config.yaml
n_head: 10
head_dim: 32
activation: "relu"
norm: "layernorm"
init_std_o: 0.00554
init_std_up: 0.0235
optimizer: "muon_variant"
lr: 0.00426
lr_mult_o: 1.5
lr_head: 0.00436
decay_fraction: 1.0
doc_mask: false
Each number is 128 + 32 x the weight over its row's rms, rounded and kept within 0 to 255. Layers, rows and columns count from 0. The size above them is the row's rms in percent of the matrix's.

# layer 5 MLP down (transposed), 1600x320, rms 0.0311, rows 596-605, columns 160-319
size [109 100 100  92 101  72 107  93 106 102]
[[ 89 124  92 166 133 146 135  34 113 129 136 119 168 136 147 174 187 107  96 137 149 145 153 145 113 124 126 169 107 161 162 167 125 126 163 162  71 157 142 142 103  48  90  81 175 120 117 153 127  94 106 111 203 102 144 101  67 157 124 155 116 138 135 148 181 181 146 143 141 140 119 138 120 176 120 164  57 149  74 128  93 117 113 171 115 171 127 144 119 102 115 106 117  95 191  35  94 136  95 100 107  90  90 131  41 164 152 138 123 133 125  75 188 115 138 148  93 122 122 183 146 149 124 152 151  76 183  76  44 136  80 136 156  76 171 166 161 101 123 131 159 121 153  92 143 139 119 143  86 182 116 129 133  74 212 171 139 123 114  83]
 [ 66 119 101 225 111 165 132 118 146 140 107 148 148 109  90 104 125 141 164 189 138 107 130 127 216 151 163 106 138  62  93 139  82 175  65 185 139 134 118 128 157 131 124 105 149 171 134 167 129 130 114 138 107 134 119 180 133 133 101 121 119 111 137 143 156 126 136 133 103 107 116 167 109 105 151 204 136  50  66  75 111 182 164 180 129 149 178  72 147  98 169  59 149 132 109  78  65 109 195 102  91 130 147 142 186 166  13 169 114 152 156 119 189  90 111 151 115 119 137 127 150 120 109 147  88 137  82 152 198 189  95 103 108 131 163 166  75 129 170 112 113 202 138 179 109 132 143  98 204 131  74 124 133 182 109 167 123 155 146 173]
 [152 159 104  98 161 189 166 129 163  95  86 142 121  98 149  80 137  50 135 205 143 148 107 172  59 120 117  98 141  85 119 162 126 128 147 162 126  56  96  91 130  87 171 183 130 141  95 160 109 128 133 110 141 123 129 170 139 155 137 151 108 131 143 166  84 120 184 204 137 106  29 121 121  25 146 155 141 107 171 173 140 123 148 104 211 105 159  62 160 163 134 117 155 109 114 144 133 164 182  98 104 133 132 122 131 173 142 108 135 120 198  99  76 176 113 137  97 105 119 135 123 130 103 124 100 114  95 127 121 147 127 122 186 147 128 150 160  80 139 137  76 139 129  69 107 139 132  88 177 129 136 156 135 106 130 137  88 108 100  97]
 [131 124 145 126 149 225 107 159 107 152  87  76 130 152 179  75  79 145 139 144 132  65 118 160  91 128 135 132 167 103 163  71 127 149 123 135 158 117  76 117 135 142 130 167 170 136 191 164 113 135 162 153 138 118  69 128 100  99 161 118 146 116 166  71 139 165  67 100 127 132 166 142 145  88 177 104  75 171  95 133 103 124 170 133 158 158 111 182 127  97 164 145 110 107 120 104 121 116 133 166  94 114 116  90 137 111 113 123 163 130 113 146 114 159 134 127 137 195  94 122 102 107 131 146  67  96 157 143 119  98 133 115 200 135 164 124 175 134 117 135  90 236 151 110 113  78 237 190 116 126 131 119 160  88 148  86 177 132 115 135]
 [147 123 167 162 118 147 148 177 167 107 102 109 105 155 132 135 144  73  93  58 175 125  91 116 128 135 140 129  97 135 128 113 155 122 100 137 157 109 136 106  88 108 148  72 123 125 174 108 213 165 138 118 176 138 157  99 101 140 114 187 103 135 115 109 133  92  61 126 121  80 134 221 153 119 146 191 159  42 109 123 132 130 187 108 136 172 128 127 113 150 142 175 126 155 158  72 147 148 152  73 185 141 160 126 119  73 146 127 114 145 120 148 104 136 120 158 123 160 135 170 168  65 130 162 141 106  99 129 140 101  95 109 136 168 124 134 134  90 158  74 137 115 187 199  81  85 106 138 124 120 161  89  79 116  96 161 124 155 167 132]
 [150 185 109 126 177 103 101  99 114 187  88 181 182 123 153 112 135 156 154  94 174 109 160 118  98 113 139  86 111 121 111  98 168 132  52  82 121  99  56 112  92 165 135 143 179 131 118  75 124 115 108 106 170 133 100 132 114  65 159 147 135 144 146 168 122 103  92 124 137 157 116 136 155 125 130 111 138 104 168 112 148 134 135  90 117 175 134 118 222  96 130 130 116 115 185 167  93 104  89 143 123  86 134 131 137 117 141 133 104  98 182 159 241 173 176  81 171 136 125  75 116  95 127 121 103 134 131 201 148 164 116  73 129 190 120 146 111 150 151  77  98 152 131 170 127 125  88 155  79 102 125 145 114 107 168 116  94 162 120  80]
 [ 83 128 157 120 172 168  75  34 108  81 175 188 146 148 108 124 158  63 134  96  97 148 124 118 165 124 100 155 140  91 143 117 133 174  96 155 187 152 132  98 177 138  91 117 112 104 123 212 122 114 162 129 108 143 138  63 133 100 120 139 137  96 126 168  94 118 115  97 168 184  93 110 127 142 138 139 107  91 168 108 125 158  80 101  80 168 149 108 146  87 160 131 106  94 157 119 212 126 147 146 119 145 105 102  80 127 141 113 135  96 179 221  99 125 102  79 162 161 166 177 109 126  71 128 175 160 133 105 116 107 128 152 106  70 158 166 154 155 120 155 118 140 103 106 145 145  87 167 162 127 139 175 111 163  97 128 134 123 154  80]
 [114 141 111 141 107 149 161  83 116  64 148 120 131  74 140  89 126 122 189 167 142 141  97 129 179 168 159 120 133 161 170 128  93 126 145  56  77 120 176  98 157 165  84  85 184 107  90 143 166 149 163 131  56 147 105  98 139 122 161 164 162  51 115  98 230 151 105  64  69 148 105 152 105 159 186 147 115 146 121 115 107 140 135 125 143 155 131  96 157 184 174  85 182 180 141 118 193 119 169 106 134 144 135 124 140  84 156 120 122 124 133 138 111  70 117 136 119 113  83  81 126 127 119 142 113 165 126 122 120 153  62 113 127  93  94 109 112 121 119 125 126 121 132 129 139 225 152 188 178 105 156  99 138 101  84 179 139 192 115 140]
 [132 119 117 154  87  80 160 115 135 113 153 137 114 119 164  72 179  99 120 157 111 106 199 170  75 143  99 154 176  89 157 108 141 167 132 107  54 150 127 193 173 164 106 169 110 139 114 154  97 113 114  57  63 168 167 139 118 142 159  92 144 137  58 167 156 137 120  86 126 108 121 140 157 163 140 117 142 117 132  84 157 153 124 125 180 138  91 111 175  90  88 141 191 142  98 165 128 120 121 112 129 111  92 205  93  87  78 124 119 144 170  82  96 138 144  92 115 100 112  89 163 168 157 181  63  93  88 144 170 148 109 104 149 150 161 134  99 145 101 128 105 107 182 121 136 121  83 145 142  74  89  90 148  80 151 170 173 128  95 113]
 [146 132 204 144 170  85 173 124 115  72 102  84 138 106  53 125 125 102 130 143 150  89 171 142 139 138 112 128 138 185 130  87 113 143 149 100 119  95 156 206 121 157 150 159 154  76 136 134 186 138 134 158 121 177 154  69  95 145 122 138 132  88 108 114 130 112 119  92  78 137 168 129 154 105 139 142 129 120 121 155 107 121 113 129 151 150 126  80 128 178 163 144 154 153 110  86 134 163 153 136 121 155 136 110 161 162 140  84  78 165 105 148  92 146  51  60 174 130  68 217 201  65 151 111 182 118 138 125  98  84 134 140 111 157 126 149 119 166 143  74 104 171 134 130 116 117 110 172 209 102 127 124  83 100 115 165 126  94 154 143]]
# layer 5 MLP up, 1600x320, rms 0.0757, rows 597-606, columns 160-319
size [100 101  88 102  82 105 103 102 105 100]
[[154 121 140 105 182  94 147  93 110  73 146 131 120 167 191 175 158  70 171 166 126 115 111 109 159 159  57 126 110 103 121  94  99 125  95 128  79 149 124 158 186 101 113  93  87 166 112 119 125  56 123 141  88 122 127 114  87 131 107 116 178 126  54 132 139 177 167 234 122 142 148 125  95 149  91 131 143 160 134  82 135  81 120 146  84 109 153 157 116 209 143 106 145 119 138 159 129 121  44  94 181 116 105 139 101  65 131  65 106 123 147 152 110 119 100 143 124 186  89 161  69 123 137  98 123  98 116  90 167 143 144 168 149 150 127 166 188 100 119 175 156 169 127 109 150 163 204 153  87 112 167 180  99 119 107 109  90 126 169 172]
 [145  96 186 116 142 187 125 111 170 154  80 131 126 136  35 111 107 156 111 149 159 146 144 132 160 102 143 104  52  88 108 160 132 141 118 165 148 146 181  94 123 133 119 105  52 156  32 165 146 171 116 141 140  45 160 129 130 109 122 137 110 147 104  78 165  79 104 203 113 121 112 169  81 118 115  86  60 140 126 123  96 166  80  61 116 110 162  79  97  97 138  87 157 112 119 191  97 115 160 155 178 109 193 166 133 126 118  67 114  94 139 105  90 126 167 144  95 111 158 109 121 122 143 159  69 104 183 124  90 177 108 138 134 160 128  96 177 157 149 107 101 128 146 116 148 117  81 123 131  72 162 111 121 124  94 166 151 107 144 123]
 [ 73 145 135 146 158 130 146 156 128 118 109  88 125 196 121 126 132 117 191 135  92  87  86 126  90 150 154 134  87  92  92 130 102 119 149 172  91 120 116 109 158 122 151 132 171 145 113 100 113 121  95 148 138  81 133 104 107 123 100 161  93 125 187 175 161 175 133 109 160 142 115 126 135 101 145 126 108 180  95 120 137  67 133 157 161  58 163 127 184 165 110 148 110  90  90  68 157 122 152 125 150  84  97 141  85  68 114 137 171 156 127 147 124 105 125 105 162 120 159 125 102 166 149  67 138 108 162  68 163 106 165 150  90 151 139 165 135  62 158 116 163 161  92 153 109 106  86 156 110 114 111  95  96 173 141 188 113 127 156 111]
 [ 75 178 152 117 139 136 132 174 142 142 160 108 125 171 128 140 158 120 186 111 134 116 135 109 177  80 142 168 113 151  96 140  95 158 129 127 152 125 148 117 138 132 148 165 128 108 192 134  83 199 131 109 124 172 131 132  99 181 127 121 135 135 153 143  79  92 150  74  75 164 145  93  87  95 128 162 122  79 124 145  88 123 112 145 115 139 104 144 148 173 101 166 110 127 130 147 152 155 164 141 159 151  60  93  81 145  92 211 167 141 117 129 119  79 180 116 140 119 162 176  97 162 104 112  68 139 100 159 175  92 183  73 219 137  81 112 147 125  65  95 126  74 121  97  73 156  87  90 168 154 115 174 105 120 138 106 108 208 140 127]
 [168  84 115 136 142  98 130  75 105 148 102 163 167  56 127 155 129 148 153 107 166  71 173 161 116 140  96 130 145 198 166 113 117 136  87 115 153 174 118 117 110  56 121 121 102 144 164 131 125  99 138 168 110  89  95 118 130 142 111 107 136 124  51 140 148 174 146 173 139 106 114 170 135 140  90 154 116 139 124 151 146 127 147 194 181 113  68 126 122 104  95 157 161  95 179  79 126 152 137 109 149 200 149 126 131 115  85 132 104  95  80 147 154 113 114 151 139 173  94 115  92 150  40 110 110  88  94 160 147 130 103 134 116 124 107 105 129 127 115 115 138  27 149 139 112 150  91  94 143 144 125 190 170 135 106  73 133  70 148 172]
 [103 124 163  78 158 167 139 152 141  86 125 125 136 140 170 100 143 112 123 154 145 127 117 164 121 123 152 110 129  50 126 100 107 145 164 181 111  62  14 181 143  68 160 175 155 160 116 101 124 128 114 197  75 118 107 107 156 154  46 154 144 116 140  91 124  86 119 191 135  93 102  72 163  97 163 153  86  90 141  83 107  74 100 137 177  61 110 159 141 116 119 140 171 124 137 160 109 113 163 122 165  98 119 147 169 154  99 113 189  87 158  88 153 150 130 154 114  89 125 125 142  76  70 175 140 140 116 208  74  51 163 131 134 213 145 133 129 168  62 105 137  52 135 123 140 143 136 125 114 162 164 165 116 184 155 150 121 115 180 153]
 [149 199 151 141 103 123 110 143 127  99  75 145  96 156 112 124  89 130 154 133 109 129 134 139 101  78 123 107 106 137  99 110 102 169 111 100 140 135  87 107 133 151  85  75 208 132  97 151 152 108  51 152 147 111 132 100 114  43 188 159 139 125 129  80 128 113 134  84 129  58 125 191 127 125 161 115  62  82 140 159  95  26 172 131 118 149 184 106 169 115 134 140 107 117 159  84 187 116 146 106 133 128 172 143 141 115 182 126 136 116 109  99 129 142 147  88 113 141  67 137 121 122 143 174 139 140 124 108 134 165  93  81 145 169 107 100 109 182 156 109 106 155  76 155 101 104 140 104 154 151 176 136 167 148 107 133 122  93 104  97]
 [100 169 114 139 122 125  99  66  81 112 104 119 111 150 145 152  46 173 180 130  73 134  73 179  87 137 134 129 223 119 133  90 180 144  70 144 180 117 109 143 117 126  99 132  91 130 143 187 173  96  77 132 116 143 215  76  97  86 137 163 171  94  87  96 117  93  67 106 132 140  99  72 152 135 109 172 111 130  70 118 149 166 134  90 144 149 107 126 136 110 141 183 140 145 121 157 143 114 125 133 142 127 135 156 164 127 144 151 148  97 118 144  81 136 148 133 155 147 158 163  81 164 134  88  89  87 122 112 115 141  95 123 133 154 134  65 109  85 155 162 135 206 119 124 137  98  95 118 168 118 139 137 124  84 168 139 141 181 137 120]
 [104 104 108  95 123 116  92 161 154 151 102 156 165 136 102 151 125 120 163 105  88 126 124 139 183 170  86 209  86 138 134 102  74 116 124  91 102 158 110 111 138 109 167 116 155  79 125 102 123 135 140 156 133 110 100 115  97 135 185 131 159 144 127 143 147 137 121 151 153 124  97 186 131 103 165 124 122 105 109 111 147  98 141  97  81 141 153 154 148 125 193 101 121 136  85 147 155 113 143 132 115  52 127 158 165 118  69  86 145 129 116 115 166 127 184 126 104 161 191 136 140 122 167 104 160 166 111  95 138 150 163 143 121 169 150 167 110 140 196 100 151  95 130 126 138 128 123  92 128 136 128  95 182 101 106 115 177 177 144  94]
 [107 163 128 142 148 112 160 184 156 133 115  84 105 166 162 111 154 171 131  93 121  99 155  69 157 177 161  65 135 101 102 173 167  75  93 220 127  61 110 147 146 164 109  67  94 131 161 115 108 101 130 124 131 131 219  75 122 112 158 154 151 182  65  93 195 146 100 118 144 146 152 131 104 139  97 173  86 120  95 156 142 101 145 117 105 165 139 136 117 103  83 118 106 156 111  87 111 152  94 149 132 125  86 138  93 133 160 142 128 157 127  95  82  99 127 149 163 131 132  97 105 138 166  67 137 110  91 104 140 101 163  88 128 107 112 140 170  84 163 197  98  60 151 122  67 106 163 119 156 120 118 147 154 149 163  94 129 126 163 142]]